config = dict(
    intermediate_size=256,
    vocab_size=8192,
    attn_scale=0.177,
    parallel_block=False,
    init_std_qkv=0.0625,
    init_std_o=0.0625,
    optimizer='ademamix',
    max_grad_norm=0.5,
    train_tokens=92980000,
    max_steps=7940,
)
Each number is 500 + 50 x the weight over its row's rms, rounded and kept within 0 to 999. Layers, rows and columns count from 0. Numbers have three digits each. The size before them is the row's rms in percent of the matrix's.

# o: layer 9 attention output (transposed), 64x64, rms 0.121, rows 20-63, columns 0-63
# v: layer 9 attention value, 64x64, rms 0.0881, rows 21-63, columns 0-63
# q: layer 9 attention query, 64x64, rms 0.122, rows 32-63, columns 0-63
# k: layer 9 attention key, 64x64, rms 0.118, rows 32-63, columns 0-63
# up: layer 9 MLP up, 256x64, rms 0.166, rows 0-24, columns 0-63
# down: layer 9 MLP down (transposed), 256x64, rms 0.133, rows 0-23, columns 0-63
o20 093:444472574443453578534396537528537409458528465516503552454518548495464388512525554441480507542530498511581567542577522508418480449410478477536524430371528493505486489491580515412529477528490482
v21 100:405510558470514457453430487523449515453499513483423386506507373574481591514450451586480499520510565519520539546463457514594469456473501594568513503594541520583503484489492485487425562455514511
o21 104:484511511393559539443555421559505547641521598515565454498558419476543504559490502427507526519528598540474464509496438537557405436507462437523440513510499445505475434498454461460525544442471472
v22 088:469611496508484522518546509535531593514465530509435519559492541544423455458400492482431485433535474511517519540450543425402523538486563377482397487596506489524458545497458496606461467515555498
o22 089:481461457514463491519501510519446385449446540517505475516446567582464507442484576563475496514522521512454573419455629468493565585533526463480447477622504388493487552510474446575453552500515461
v23 092:562483602521509509511441507473453491507547524545569561489509546561556422495555464480421549473489513472502461524573533481473498547445555461485334479569567457493502474580479511557473394546404464
o23 087:523442516594481551549482496504462446389475517530477469530481469519474545525493463565486491532438544426466551661569547421478537466462537438504525512499563505531462644529551478521442545436544470
v24 112:443430483568496554422555557432435482429535513460482563512435596551469447598522532507508498510565524503455516563491449539496416484484526511473477371444459516439479461525545509427505536617443482
o24 109:521515587569442494472503535566500445461469557528427604565474523424511512489535465479487519515456515431534626511514536583452430470402454480514487538481434542442536550591525417461469460556481431
v25 114:473510536502426600526515503511397495491521452553490466448495381599520546434506504555475538477429487528489544435586537452480562487513448552464488497616459513530459512436419398469459447462545539
o25 110:494412458464448525478447459590461562547537483518476387552495463554517546430524511476518418572485508459465449460498496423475632529549542510450564562477492428516518514496398511466508612456546505
v26 100:567611521594486486549482441487535525535582515507437519466429477448501475513515521522473585536543460535459425478501601496513452450500474450490504447538565479534507442449388436469499662520518479
o26 096:567520481465536546472465445603524530569495541527469502421486517546531523433483457604425518477470424515493469460464593427503592423503522574494441524502487555544555481500410389571509519534484573
v27 098:577419512510462533487487418512600530426444541523489522428485435589442494457449552437551465575506489565339491484491579487527458512537515549487553440483536425507491458528556488423461458508525495
o27 098:482523559518522555463477510584430579442538456586481526454559411523467502494444521430545546520474510534445510547538543467511436552496528455475542508386524487529586461517619454357497551532505516
v28 088:478523476412488524494497479522598545538465522511409507450539385489516562514564525444441512524485471485395470488475513415537415500478483505586485445493548563499521500445443498472605553524387598
o28 086:528502465472604412432541429514571492530549468577439471443535474435505418593457509476511519520475546515540485490417447494594459432478590526496480568491598524494560437534565464481550531552536552
v29 103:512548474488536486513464541473436495488505539460456495457554465558398487444623382482396566502547499466520502469519528496429554518502437447493556556537487442558458481478598525494567501603439416
o29 103:539471516530446495479488509425492535422544491498420462495535526455442491434473467415430511586455569474587572526503509444572535610523365528531588518510498502517566511450434506548470569475501575
v30 090:501472527518519517500558523443506444460507466527453504482410473562472507437525489523424534557493534562467508619460491460509421486483478531507433563619421449537540571552515602396601548563504487
o30 097:466468492458496588558417496509430534515548490456497566480534500480517511410478490439482579584472655437497606541462497516466459457492528499530562507475515569540583567474475474450419598529495523
v31 099:587570511493502449526404482474490533491449510567509570459495459498365452454386487548534475494560496546496458531571550462505487571552497415467509392523529468551557497485434508470555482505384477
o31 106:464589640464471463538453538561456519492444513484495435409422412526399523490453530597526501534527505515504557549433592476490499513442503517481487462431561521522529566411566521525519557499511552
q32 081:501459497561520514519510458511442571420513516550540567451532565466512495423433490486510575407534510527481496518493543468569418525506505395466411381522575431406498472483562504488499498607429516
k32 075:525512485515458538416461464494516464461522509593535407490470523553536475504420470449457497534523478492473581508451473490354457467477569482573442614557591444506512448473503437583477590472448514
q33 060:430462558417554513537497535461466533521591499518473460486418533506546521495550579560507388534478520416592536443567520477432468440557520493524529520482427573438547478456518410560581512420492498
k33 062:483485461546488456524516442405428454515526512542465505538505526546469564569486479519460469558572516443478400418495531471574599519436470512534505461345558533496484564421483425547520442528433478
q34 072:467543561497492518477429545493465472483558514501539414502529472551438564496460530572443405522545516493640468464531468526469563517592491451541553497557459458463455471390548405497581437432504530
k34 077:582419465480495513508528439460442477581576516541507609510507418427572467581469420480518514506520514502567469480423461504565420505459490494513563436498477642494449490431465484506467575538451475
q35 088:454489502478503525400561454524481534570525520559534537447546416451506517412557470541577471516520488455541461503443457486550399491455452544403508526509375533438457477564493612472538417461473496
k35 081:389610469491481504550604507587516440447501504542415513485475471574473489497448486551507521464441509517527509527541454484538501448504419584524542460547466559563439542542504467421471346514524508
q36 075:501557522540565439561464419474492537488529501450543531500541515476468513441463469502491503439448490460584530447571548549440390448524435452565469563555535504516519430458424503498627463502508363
k36 081:520493420467439449514483583559527497493512537476489476484487543550512401536542526498460519462448533465552558579536475552521505408512564496579447539577589479525536553515515477441567618396601473
q37 081:448533502521579515448537548420539511442384473483512461485485504532504618477524555447553550505595470541562477470475546430435516517555532564482517429445481410538510524496547425459557604482418521
k37 091:406502497506581503414504593469547492497534583552482476487518491555547503563494575498391466516585489473502485471488591404547574482532516524508439555531491415438537624556533462545465526452528499
q38 083:488521601445589473588435472517457501487547431539525482542461608553504450472518549504485564525433498484415515504525535508387485444501454442490466539494564497467492583456412411523460576444515431
k38 107:527473504446507423487519463470507440558594554517478509504468467492648494581517457545461463434395534477551509525469436468533441497444472466600563501516529576462513497402453478511568593463547458
q39 107:382440541485570469545451559445533507427451429583493492472435508488528601450513536457548543474620563528498456541518417486489505525556487478572521505533438502488459507622541492539566575501510525
k39 084:438440471537493448554546585523506477542615563512527451423399488501576411485521509495466457458512571470545482543567418501552431519531400471497428442527503555516405445431545458519507471526501519
q40 097:570431549561484521542520483496526539370568540431443502460499458537547485557449478509467521502443504487533592496537455488429498477502501532542470508533518561405586482330426493418476466489473466
k40 095:517544489587534519479537469486538582511478484449460487466390392488437511471503390436474515454502575383494577610518466540509470487556538526510468445537561496534576421435507553507534490549541462
q41 137:545469472564470535500585508496467614441484488508420509413490434539498519596515474443441487401495503573485554590429429443440547433510546553592499491492568505430552526512491477546435486511446515
k41 108:529529529412425575521471455555496543489448416532461410511442519457441548487622474476455510526475501549462476507495534460473484491526599506568565452421550508544636592458468487505513486465449563
q42 144:542477508561446410507545499462482515564445422509476531577536522538512497461497589528540535390475533628485479517488552529483575391548513426489539476454509507472488571463544429513491564426428415
k42 114:590551536524391440482452520454474513467592459511611473490486507535594517491540485423527496388448565462529498580497533545533498531522436513601389472597460486504523471463518489458531524524451509
q43 140:482519573537517574506454537457551485498599525533412437433512428504446508509501518429578437446478491545418557464416446508526498504471484471527483486505410575496516404513387541578501531546597491
k43 140:486394473551498506429432531486521522565453404521468457486572452473498491499567422506513547525505445560455545509527497523533496584341518456579471550489547500489555404484481532490479543478618544
q44 146:457471545408592459479455523532453489527587569540468552502505440434492501511544388512566584517517474467542471532425406487501493472480617541553471601411428527487517543461494486449437539507477499
k44 137:456525462441606531531522453467487487493506561525526529457564429468499439469602499494559581537478512514463417510494444527475455424505590473534499656440423569451590523475510493486479559500472563
q45 117:476450431610529552498559576575547523507434579432484501480490532433401494473520500442448539507586604493542456473454562439487491469517494526450453528564496503471468514411447408476487472580569481
k45 131:425541486506531540518526591568516465557493552461489479542394505412390500529500461519471456470576574576544567402469591494472489541600456479509574519445514525467549518420475461449442532500484518
q46 145:502453521433439557438592574446515508550557569589432422453455425506488528466542529602503546555513533524498480570438532414573448532537443584444525527447476531547538444446463497447530480493515468
k46 144:437477624540465478399535504510423548614571592501538502408472416458525499384486540501513480516459525568533515527462495525506465536511487518443460538434526504508580431493471468421486469557455552
q47 136:618535505529474464517467624474459410556478531443467567514550441548411395480485461497529422478473532502455490397510481602551529474510468452501504560477433542488535518491508517506562494526525384
k47 130:562535436504487396501520667478460497512441462551471547568542526508508432504530521388559564530499492518504558449557458475559464524426341511517492546449495481459534502539447492533504512507547490
q48 069:517559469597595560483477537497500518496466550515422474548593492461501579400453481469573506471495524525525504557429488441462554503497492410375517573587490438419429488465481513531516481583511504
k48 080:523492577478515520516473566520416530533532415546414450429481519470507514563447613487482460555483521495436526562459466373482556494474534461492460550562525525412537520516421522535502602607537483
q49 057:456529510410573521561465590524433474442532508516479501475502430468407513487471485488489504660540563446495398440477473478498535567485503573506470458393521485497442465511503583518539422545471563
k49 070:530446514475492563478571483506411463517506546550572590535466432528577485532428373563512486452472501496567526472520424513521491514455498551525576463536498503525440440523419537533384503587433431
q50 074:528510523526549505465491453523475496540518546501578667464526413452370511460398511451487519476518545526535468532415525557450442477482516503483534456496444383480515425516469553411556485505547513
k50 081:521465399467483452465450574562558479459513491526453452485516509511562470516568494543488454409423482481419585488597446509498534427583538512574532492511493530443415557474587426481412509437475540
q51 066:517446444474468462446516442510513470505557553465572494600457376533453423519518473471578466538489478433560538497521502497560553548449481545438553518441446417567505397535426522504468559477500398
k51 079:456499535464446530456562496559442415497480445561528553570494520610418491478450475524482528625557543510477432526480479545617502510458474544489462450480437524470480469584470531391443443519508571
q52 082:557509455560488504464571421520494540536423494461508547424525487422473467531479518452545486520454519546438433480407501549553497444426497508455514528512584544546518524544493591516356394584445494
k52 098:468596594547462464520454454498511522488458460429508520535516505486420451491550519466594560495494492533459564574493474516395521520433498447395515576562517454499527429571413551416531453461552444
q53 070:502457416496484478533560511551458540406447513531423410409487454457550542564538504456568564483412457504495545491442466521536411511561522595514479522516577510544578498507466537497367549510485454
k53 077:514602469563408525480479466429523491369417472470491442503458497499436571487562476391449434562523472525545545506526510538483559476470508500530471544600525450532538502518515481521633516514564437
q54 101:488446511465538513524522607452516451501469504523488495466428528559530493400547513553459535525572530461638454522472555461521495483537465527532550483511408514543447528451544426440658541446458558
k54 081:398414413505525520535562445567501429578451552540497395485495506584573443485455454587495525568473556377484483483568564434555456525530459437470493516491449547480510539487485495484523462524495451
q55 063:486537488511531469537483485516527545417503506507502543523589485418491510608441507536538406509380487542576590531518467573421433466480485493538552567598519502489496517469433585544470404525549447
k55 099:388445457549473484543534433545481574483446503483547505505564478490395462474481505518525559544495506521390490538500496546441489552428538431430371527593513477516517494489478589462485552523588424
q56 106:568535495479456568509461431550524485556509484463546611499544490527523480481478495547513399440392433462457521437509592610509550564396516446448456580498483548559520511460524533465428471553536493
k56 092:486557448554357544450492420508500529411418504508546510501577553485369462518588437410521523540478476529471501523506524515496556481454551515460507560463483487533548507543532607432466462441539459
q57 095:410440498497526460618521513460481448495515421525438475440430400499532448449526444537480515446514531580527546452477443451512587556529457466593526500516510487459396500567493452588529455561499571
k57 145:517492499480458393530515436464511495479502461463417515483427493447511506529560438572507507432524592519505490453538423536579511504589544557633544423522551534524460495436418446527518499589540577
q58 116:495496516524557509542483607582504514515393458562496518501478572398477531499470506503415482499567547496439453471529517484471518345461533517548435622503483436581481585469493491464456524446524473
k58 137:531516458409540498601570560532407498513471489479597515563424521494486554445538493439508546484612572459440474445492521496578479454451492570557461467563431420539504560502501524401482501528554501
q59 149:451468500476482502511592408505590457528566403562499591494469534485451459515518532572430481446454470498568575483397528438501539520498441442415443587507513517529456511430458487506517505592484576
k59 146:490481500477484393382530416484516471449592477527500544491563591452545462514481546574458512480486509617546548430508598508457602498520514574464514525549473497494500474447376501481532537532463520
q60 132:565501544510443510484589645538454510428468468533459504574454470506436452420456469546460534565497427469467545476587467458420550552552577468536527455478470468462501481463556513496564443532396532
k60 142:521554612486464467518599595415497509368445500526468601489441439536510471466583481532519526605464478381513462459503533516517534523565520546467488494457510561467497576479526498485480425517510476
q61 140:476574494508582484492481462580424512575547442499505453555478458608533455474560410505466537504459528491438528417482446514525471383454412607519549541403533477553462491516497499519523489460525584
k61 141:609529536477644563443483498507521533559519440532402515504549448529601558544504476490501573490616522454469484456536444433559423462520521537411484522461475487524495454516441524478534466493435558
q62 146:580543562492462488558532459409443530473522459481441515503483507441483501465437454454443527504438483588393516566481553485480490514478464505493500529521547393626532570553508515463410450519620551
k62 140:457481491518515518515460519472399486462518455449466533504575530494525516472356521526478559585474541505438552509405579464556539452427543474560559489479540441629477480493494435423493436530575547
q63 137:574512537552470556522382482494513474513538540496455547567439568450485538605387518524546520525513544503416482503461500449466485475577575404538469469480470473393454384449485490554466480510504546
k63 133:477492586489435559453489496471535438516512564490501563463450535472509519622503454557551621491452479470473544444438587496520502490425513469627435485521547520363454447470512555483512516450510480
v32 102:442516530366559550511457527504477463510529465554491511506536485500484498473514539414483498534460500448596493424491474523431465523403532577567544523441593538519461472460392577518436517431427588
o32 106:546466495555409503500517467391553582506515526547515475607461514520478471486480487523510509521503564460361589581526552524468518509423499472450421526538509613538448476531462400498546465485552440
v33 099:496561445476598548507522527510432465517448442511499488549492482450556565596443528413439555547491469526420511455472495450490427488467511420499543531573538505557553452640497487422501445466594475
o33 099:514449522498374405494457443487625532443548470569481544515484411456514463456509544493551489517508376484594467535499541523502521524538569489504569503456445507424537466474499425486591573538472478
v34 106:573515512487543502534596521565501501481532524509456530565513406428452479481505350451442498530584430486503525514475498543525463506545514590454481650478507419416529529510493517440495518470565440
o34 113:475503447465437533583386474379488501510501513575458521443451601498567432507563588495514508507446471541531503524474537484448510477454486426478574392474499506497472527555590537508426487579567470
v35 107:443432479523467531468505503527536457558467594599604503466468502548481647563501507595521471526427466448484427498466464523520478579435488567508517479436472476368494458495486521509478523497487411
o35 101:527504570451488512478503504394525514501527405487525468614496449533453469402534458439465508429487609563502572459545523468534511541503426534506591504495479442569382525510477523566459467470447573
v36 096:525463572494550501508513445515504553480568518456512525622594475530472490577527474511601516430492535430549492539534527540577416486439491462372477520399463467515511590514517472479553558468481414
o36 109:487485481467419473505581537509466532507397507519463472403556594472462534507515574489504434541492498624469558518515514463485404462502602458520585463519482529469386452541486582507466492556459566
v37 102:408446375481473425503465489458635577507484545488537540443476526549546456431515574522517528566512566501547510550488555576474491435564485528527552520418459468525546446482493474463507453517389461
o37 109:542509561509528533509534508546391451517553478438456465547534547492471473539447462452509538473546487458493629437539446510496444473545478428551382444497500496565581553490481577585532506387553546
v38 092:403535602463429554525502434526444455531486485603519464474607558508448466562451580583459466552506510485466499534556555495569473444506524466422495575553490548477512523434560508562553569523446486
o38 085:535474508612502450465535532524464514424452529551426486435477473643545529537578438523512457490504646546546491495508481472522548433490526498627534516491561468473410499461507514469523513494463418
v39 089:498467544451518456569599548461510466475475540407580510514457556482583512410422574513443447499447523458529530509610464446535550550497573393410504585556521496552513513495481532519475476516538440
o39 100:566466503539559560486400486556534531525589503529477514452485396497420536605509407511477512480555500548491501514430478487481468416456443531597553511451496585465566404553424512466507562475512525
v40 100:441550518473572532479418447541582486451596556560533525411472521432516449473600474631505465444462517501474542547553546478578443516447537503505476575490452531512462474546533480504493531544417588
o40 106:590556540595496484488580499471444470561402543428487512529500473599432520509461535412500579484595604495466406454503491545474506527486481469535499397495520451465445484419511469511548441525460506
v41 106:433477514621511505561414547514419428413416504484534539501515522513546470541558491528541478466540496457524391567517440451532513477408440512492481390559476487577483605485553470475521550538480516
o41 097:548543462394435585466609511527519494505527481478471473504503525499458544573491501447482347414464567581512518494393478506538485532570482513493589591436483478500529435465486515479446442499445489
v42 099:631544588472491552442476559497594527488557598507487519427505544489437502506470417560503485548472471447437560471576503426438493513475527574521509512509474478481519582588481486410606503494467472
o42 093:550416494496557416587466461355470477503483530537562463478521519493527533465567542401453548474485544512529534494453576522507516539466489437447611436498468492535570508504551473618445563554500501
v43 100:485559486535500511484562480529399446520488566496493475621473481526433569562408491407562578513562522508454488440440410585551485454522569516543508474443513411473526521445454515479532571569462484
o43 099:447499562430456514529449443454510544496510409529438434415610590526547551472563565599508416533478437471546537553566530515432503581455494563495521480521532562467471574484524533519482450549484551
v44 098:476560469467505578479476443560486540550397486565549486424467529439513551521397594459507482492517486516432485487520584492426567511526522483497462503483443431503577569481468493371488543553602556
o44 102:556488485601522419500489513448429440403558422472490538534597436584503498396489456433460480597489449523578486486510467492502526589538561477492567487475550496437556488587554452515489475542491495
v45 094:444512646550462564517534512516528480446478503542432482379458409520497485460487467517519492545566511403480447511546534547499476499506590431492510458464455495521492378492393561484563521542568520
o45 095:558479454527491515548477421463410508501489449470504558517544545551487473431442513579454443471435588557591488505523571487571498455374388450473437513469484544455507530503583494554428475517481432
v46 097:554493416498379511537514485481525481493536477400478475469482459447462540534398472489553529542488533517499497527454464543519511398438537525601576481455574381514494581460464478441455552524484605
o46 102:448511552545544476452535566507458559528543489514511373550562529545425486463558552534496506437481377402526566467502530516424481539398472501435481487577444576455537473493459530510488416540502443
v47 106:583463475542552486545509469435437524451450584456457477481501477509580389414497563525529570522499483452400486549533567448548470536538456426567458486435524555475521493545594534425552525514418512
o47 111:480539399475555500487513465497557388515509502465542498474534436444418503544512584504465360518527544517629475474520497453498511468561499477494460475504513484550531536428448488642562582515500545
v48 101:522497554546508561513482499509327520490499469508427489494504608605484425477554523496525502505464561516543494471533585462545449537481543506470476432576536627445512511383455531482486513494551463
o48 107:531521421464525374462541527520545441419504528491535421457497422543534521576470473577477401487470509527443433657571480517515487415541516535499477553468502465529451501542555595472499514521495501
v49 103:448452456517544408528401442478418405498441557594506542550444466414564435528560496556558475607506516459519565439392435489480541425498559483446502510499511526538516472484536473505490515510527540
o49 107:462488454508516573498510462506548550541485411480468491516547548543538458517408550506582466469505449437440447521580548469433570490601398547618438462427566569458510487543432517487482499483482435
v50 097:531445493595531566584476522519475516430522490399487501453507526455470477471578481512547507569523532447490544417476498470488535527522464368460570593390492532497563432530469565601529526516470437
o50 098:501515554413481504558585401555464545466423447548532539475564561497451514458483524551501466558496446618497440593463494535481553390504454529489499406465555558575483566541478474549487563517498489
v51 111:481531562508494532457557535503511514590509441521583600545457508509458569450577469521484527537472443461500413413548499520523512536464483504434533444544507623517440545559587395493457458519442585
o51 114:498522545531519588447481424384559545527483551544590551513536438429562529456430461442571499427452572554480513506479434556533493498442494482490515573550465413453494467545409501478550469421450479
v52 095:460529412529507542449441512493486481548575588412385417547454473517476557427548545392571509426498456533500581439571618432520466510494517495470523558567499456503474488533509484505521469533484520
o52 102:491530437475581370483506501450517548494454490587441532486478474490469526513423492487539539556528459428488470581392497538462442540529608542507388509545515497454485578455549537569453466482488592
v53 098:535483525515573483443488425547496539613521443578520574504477490565492520462460498548489480497503479468500505551417499499522421427506458671499559454503570485533491541417470529465413542574464423
o53 100:493417540510421508543487611384533471454512543484544540510499524521486495549521413476545496447447503542477516476590560543453470576488541378492494439553483494564398540502601566537480456469495445
v54 104:456536532494449458420435452470507424513456678494459438534511514485523427491469498510571550576448488487551507535521531541404440436498500588580471472477468441540513432503475445566561481483558483
o54 106:459455450579571463550568463542489500487504397471462495494479520461531494511543527464440475493482556389485583446584553524408507483575482576585439535503494554551540593452494489541402443476479557
v55 110:528540467535608400470453546526508488450478462544537444529520441520471539558573598478466549462541465542429424532530459502600414457522505443571479556504485588556528427436557502474582524492528540
o55 110:505501521428396562534480412529522504474457536436421575495480513467470508543481581495436462596510534442618468527537559453523485632515519468492506483517482404520456458505520503499603544560436468
v56 102:533505433585521513534570488499541530433458534507555455492509499549521485523496393494492546458440486548564455416336603450525539472556501470447536547492483537534538514554415478444438575454478556
o56 109:452483539426499513503499514450431458456516483416446530531466505523528516494547611341545455507554352575461492564557411529532480484500461476523501484578497485459522521530503413497480520573545458
v57 097:392486496507454504535559470509495564426601498457412550610446499447486586572536487594498479512487477549469465587448436414501410486533507513486514499450524542523431462501452501507575490525493401
o57 098:502538534492544486473472539619591414508406509555432503502543601507530501452463488558557463510512496473483496429493549675477493478468406541512536441483391509466497510451505547498558529496530523
v58 093:435486546490409505449518480432385486592530520444529550515512427391456597459487555423533505444526503534472494604521507472496455545417496479474455483449584535536579494456478457514444581487532524
o58 098:509523444628592525432482568538516565437467431488584492579476482573480483536482426546493427506480455484556553419494524565430507467467529495505478471529476425441389537516511490481477422520494593
v59 092:550480536530524486485473525548588438455510495521493564581496548543502484580550520468535483509514499503449515415554547470564508573479520392492493479534476524340443576429476490402467438562406484
o59 097:439525481452460451457517449406536521524532594515416407508603507457541576441517535555525538491563519510502394556468402482532457499506510547535556561448512499562478430547490621509544472515477540
v60 097:485546431544436471534499426465642410509509553539484464533546500550490522611498479464556553545559490485525609537488528453441536592521473463454437511507444416440494451541487536550458433543515547
o60 098:442499500498564488461523548563436564508556404531342504489490609444578518346560544558514537485534492484488425521460448462458491516580535507533470529501539469483545534475472470447480507461492552
v61 109:478458579519547486538576538511488444452432481557577411553484575487390482474547547431440470540562496536544471539405567527533421483512516497570470508530503459448525541518598452483576417545493447
o61 102:484566402448469496508503412526540462474585515521390484446507464582606479591495468454525608472438500489617535491533489538562461511466483563488568508426530444486469469438492520534528570475534522
v62 100:557480645450476474568466509468512529525535486526574602440553570541467469515498512488477507619455459521456462475444576520461490516481516544514531514410446556490417505446445408542415457476440534
o62 088:444466454616566540463611501454567505467492490482510477578469445460549456489515479473536561434537599470490533492530390559492497483451443475446451482506504531516583460575490505391604557498492466
v63 097:527577551482422525365515541490477538428495468502483504480522563543394488497519522453495492602479555489398493576491412458449506493440547514530520508494429545505509488537600488496395462422543566
o63 092:548463456575513497521545453549515528520485504494531475518529413571540574477512498434449488443440461494553489475466621433539522543536480354416540485511511375507476548559516503512583578517551446
up0 066:407431477474522516460547474521485372499458542536505535486612584467480485476476564604459586572507510585456557452497607502448507451451468485570560493521447450452465502550529482518516534426513465
down0 076:497487627537462469511523465596485581615571570468510448513402447571578508472449546515484422469519572521559480488513504569547476513519540520541435485530489476481401465483460442416503496554454469
up1 088:413494579490488483532541560440475447591508523556484463462526513506512392472520521406463471569552507494523461525589395458539517434565433430528533495500426557442441502552581510525417460441469525
down1 082:513429469569461476498461474542495517421506508533417382466438478541510527540483530566480523473493554527538457500465530583406511534400506507522570412508477424507492577506412563456589544586476436
up2 073:511460450502489482546496489482479468510471397513444489465567611488492503480489572624525566524524474574459512586560426488572463490477468451524474472521407542460437426632482566518558535441535506
down2 083:504495556561495490428507438545581483582460523541475543568500459484475532594448445434518527477520607421507547447396497549487520576394428551545443445527433443558515498470473512476540522570466523
up3 079:486553531451538412417506430461558538405509393502366541507521517428517467490547519585493560478563515521464402472590509500487492506565541547484548459491499529458511530435419496511521511461557588
down3 067:473509522576468489535472497519447468629544607430547513453446482529579548456412523505477510475551616457501514565438480493571472451499398473552401512492531507557503468478541482513532419508422543
up4 076:395427509429464539510475603486548486507517499519477475553490492391489528528515580602518475543542495546559488528516526477407473553526541471549465489499487463439421592555391484478519496544565613
down4 093:524535425486449594532554436548461487539535508435521562510458473550476511537516381486432501509544478529511489502543530516510543473436620426487468597557539492457500566457407503567506558408474405
up5 099:511435495489541447459462484405437578463505514597514506466513519498484637556492479595473558468599560571514533517417555495529486507582472430447585493460565471497459439519483555520537502484535579
down5 113:525515460523497440506530504518612448612507439423537453496486522413422536632559515549500509553531532485549550422419445545402521481492478532565422461451506496536522474490568437530551501533529536
up6 099:444483607400519490517439531479509523415476508551528485503495489517561511450508617504528575526444561523461491520525430490571491514539463464567533395418579416466496532460563467488521501424615504
down6 096:548406543599472376524502521514487475534509496435480519453429457525428533462503466372452609558560530451527492456514508477469496531466498564450483453488527388524492504510505587545492592564510527
up7 114:491462620491416506502494483448483481581476424542366485540510515411540548510538518557505561581572533550497453542423548422548483494554502499542557412471490458452452431539508438509445489527515567
down7 132:549438494483503501508583524395518410501536428503621443516528471503523460572516487530490597437463585558499424475495488582525537526450455472489559471495498526430399477500547384552473457498471452
up8 083:498553530478535450474515452460538373532610489510503458537463361522524432561454480483447460521502457568574553512471461501540520480510517560646491484403518463530474518548560443527494465557533546
down8 080:457502436518417516460537530495530544462412498554454561459598516550444510568507538470502532496563386524453485524413416544456439481445580468443542578483510586462555479507499600443437470472498519
up9 095:445466427538521472422525476426591493524513462564443507578558607515522512410441538437586537568494532556503447618468513521522454398501489490520556526492528436450430524500457490481471552516427528
down9 091:468474545427533513530448494472416398561538470588563600420542477513500461523530438558493463422483598474545555474522472477495503481540500432492479487482467554417617476501590532518432468481565553
up10 102:414469497516472390472558482407561433509535542525517507501429506495525522551471542422494475544417541544442438542565494483565384494536591507529555440504510490478455460562543506494498438422514619
down10 090:494486453382352519506548511507568527452551455552575506449564412477473559498424498517488477517538507419424468508446476566488551542487606521494568485464577431478590498487479508487452468506476552
up11 084:481438507531432594454562479498545568531459536430444364504446520515520494503516539503446533564474628487552463509453547418494489462500433583429479470523559449485524432416455439496570491542519498
down11 092:518454495453453524527491527549470497507478499460521526549502499447452466551507524504496507372474387490461449464428475564554532503480612529437460633519414495579575459566557510512602494436451497
up12 090:471492496529410407508500535413517486440450518500465511551454605452448456378459521522464441539513555565532541555510615475512572579477409487415508429559452505516488563532517487553522525487547496
down12 091:606490625504472557496521567595473447584481551523549541431458429540449491519441493448473490522496455456525567456516562385517537529506395520500546436496482457503604468489454536443492497457458513
up13 095:452588556456536445530494430373376436520496489516504481469487568478570512532595591519500392485452564485505510501473431429558419471470480463477562499472491542507545500510496504570437559457530533
down13 091:551461433440532510488406519451535507571421478517470524503564441347467500436469425452585545435531482539414456483537523491555511471537502552473462581541523571546531605474433500483480490506502441
up14 093:507412499544543554574495417405480424520610478462445525442448492526574483504549551454536572454454632486440485477567486487510510484554468497468494433534469592495486384466531510559506494529510543
down14 087:468431495521484470478532542467422509464459474487495494560593478408451484501565394444484472470439518500488499497531500433484562439501470553464470539457560530539612608574653474511469556489508555
up15 094:568467485588542425521565463541519470537427488523451498529499579509494459557534476538444480478469582578526425580417584462503505426511427496511581515413558444469432560415509494512437511530429504
down15 092:563504523427438572465505566596489550417560487385550545507560548528434531624493527513534476543418495464484446455560504486578440525533461475495521560517455569457438469558491556536474527435532523
up16 125:502407470485461456558449486430511562477508431513422458515322529487559570521497522538509570540485532488472534565388507528507506444556534513568483506510516447466452440537571534502386544485525528
down16 129:500428476499576503550597452580585418500477539478464407587486469510468443528545460414444515519504605473569598456537541396571543476515473501501486430506520459505507443472463509451559507494560494
up17 096:495504508443549489499419439438498580449557481582493423452477517442517575504536433528519516583532491528485428569462595487461420532549464536481461405599489487551519475555558558499401528424506476
down17 091:550548475550442584546585517519539477464483505471495567419539513509426466501478445482534574465584389589588514476446492471463567511397496440426455504558515406519567557512483554541505495544534503
up18 068:547510509515450521552471519471440596397424373492424509532465524380482516548428476473486591544522519552453484519488475492499469534553596414533541459512528434518466580551464490529526450482553559
down18 081:529430513592488501417484504535531459551553534462510586461564486507437471475484614466430429450457453360573542447482516555543449509452518451434454496412455584515533456498525514460546461498462489
up19 091:431453489504503491518547559479549446456410554510462468553466507450530504403518527633547519535540486480548559584568476531450360507535488489534480525488402455511488468527459430491582560484431443
down19 086:488527478442492486547562377577529531482515499521581501465548569573373447529394488383474489455551581559474461558498494493500530511446488560486506445495525488450506488420522571480492433475446563
up20 095:511441442552537510580508555472476518428505421458460421493515522477548394476549564529535488515551537497455547574541440431539514521616516536517603449489495456504439429513471445620583481510468509
down20 077:491520474484568632535543558543500446463573500557536508434548448525435457555426523375506504485536569442538515462535466487501461475514459589547520476583547539510512547571489606403500470480454524
up21 130:446537492481580435474478424437590552452493456540508526538382583528545593571540560430513517530505542575421585573504463495447506466482430489496520436448565428564474482518501484449523537490515547
down21 123:451529579584456481577613542515515434504502494532481478480501484542518493436524447546506609548477426439550504545473473467405477606410588493486396497484392454455469513496553500478510454494506509
up22 118:574545555500438439535456460476510449480463421476449483546468563454505486545566648528568508616507549604510533500441473449417532476502451418475540546446469512491525490488511546536549450435542554
down22 109:536554444536486593529452547501448565465457496512454563496513453447501452494527420545511529432466334598471479575548500414519449509539501432473528461522540546489455565518548554451462540569444456
up23 097:485386540501512501454407489502485484521462452544470420557547497504502521416460510530483526531545510550407531475504565426529545550467401562577554493507508513475443531471467453457383570480542630
down23 084:493459486443504531589501493476543514490507514492514585446375460547362458520512524463520583532485539485628477552498439606504499532555518493476534526523494477429437515535526531394456574493429471
up24 077:389451552505558462417489473485537469585544552514552413528446510549520515519591547561549553550577509602524494510506548434421517468516466499457472545519428536445515484467512520487543637440513457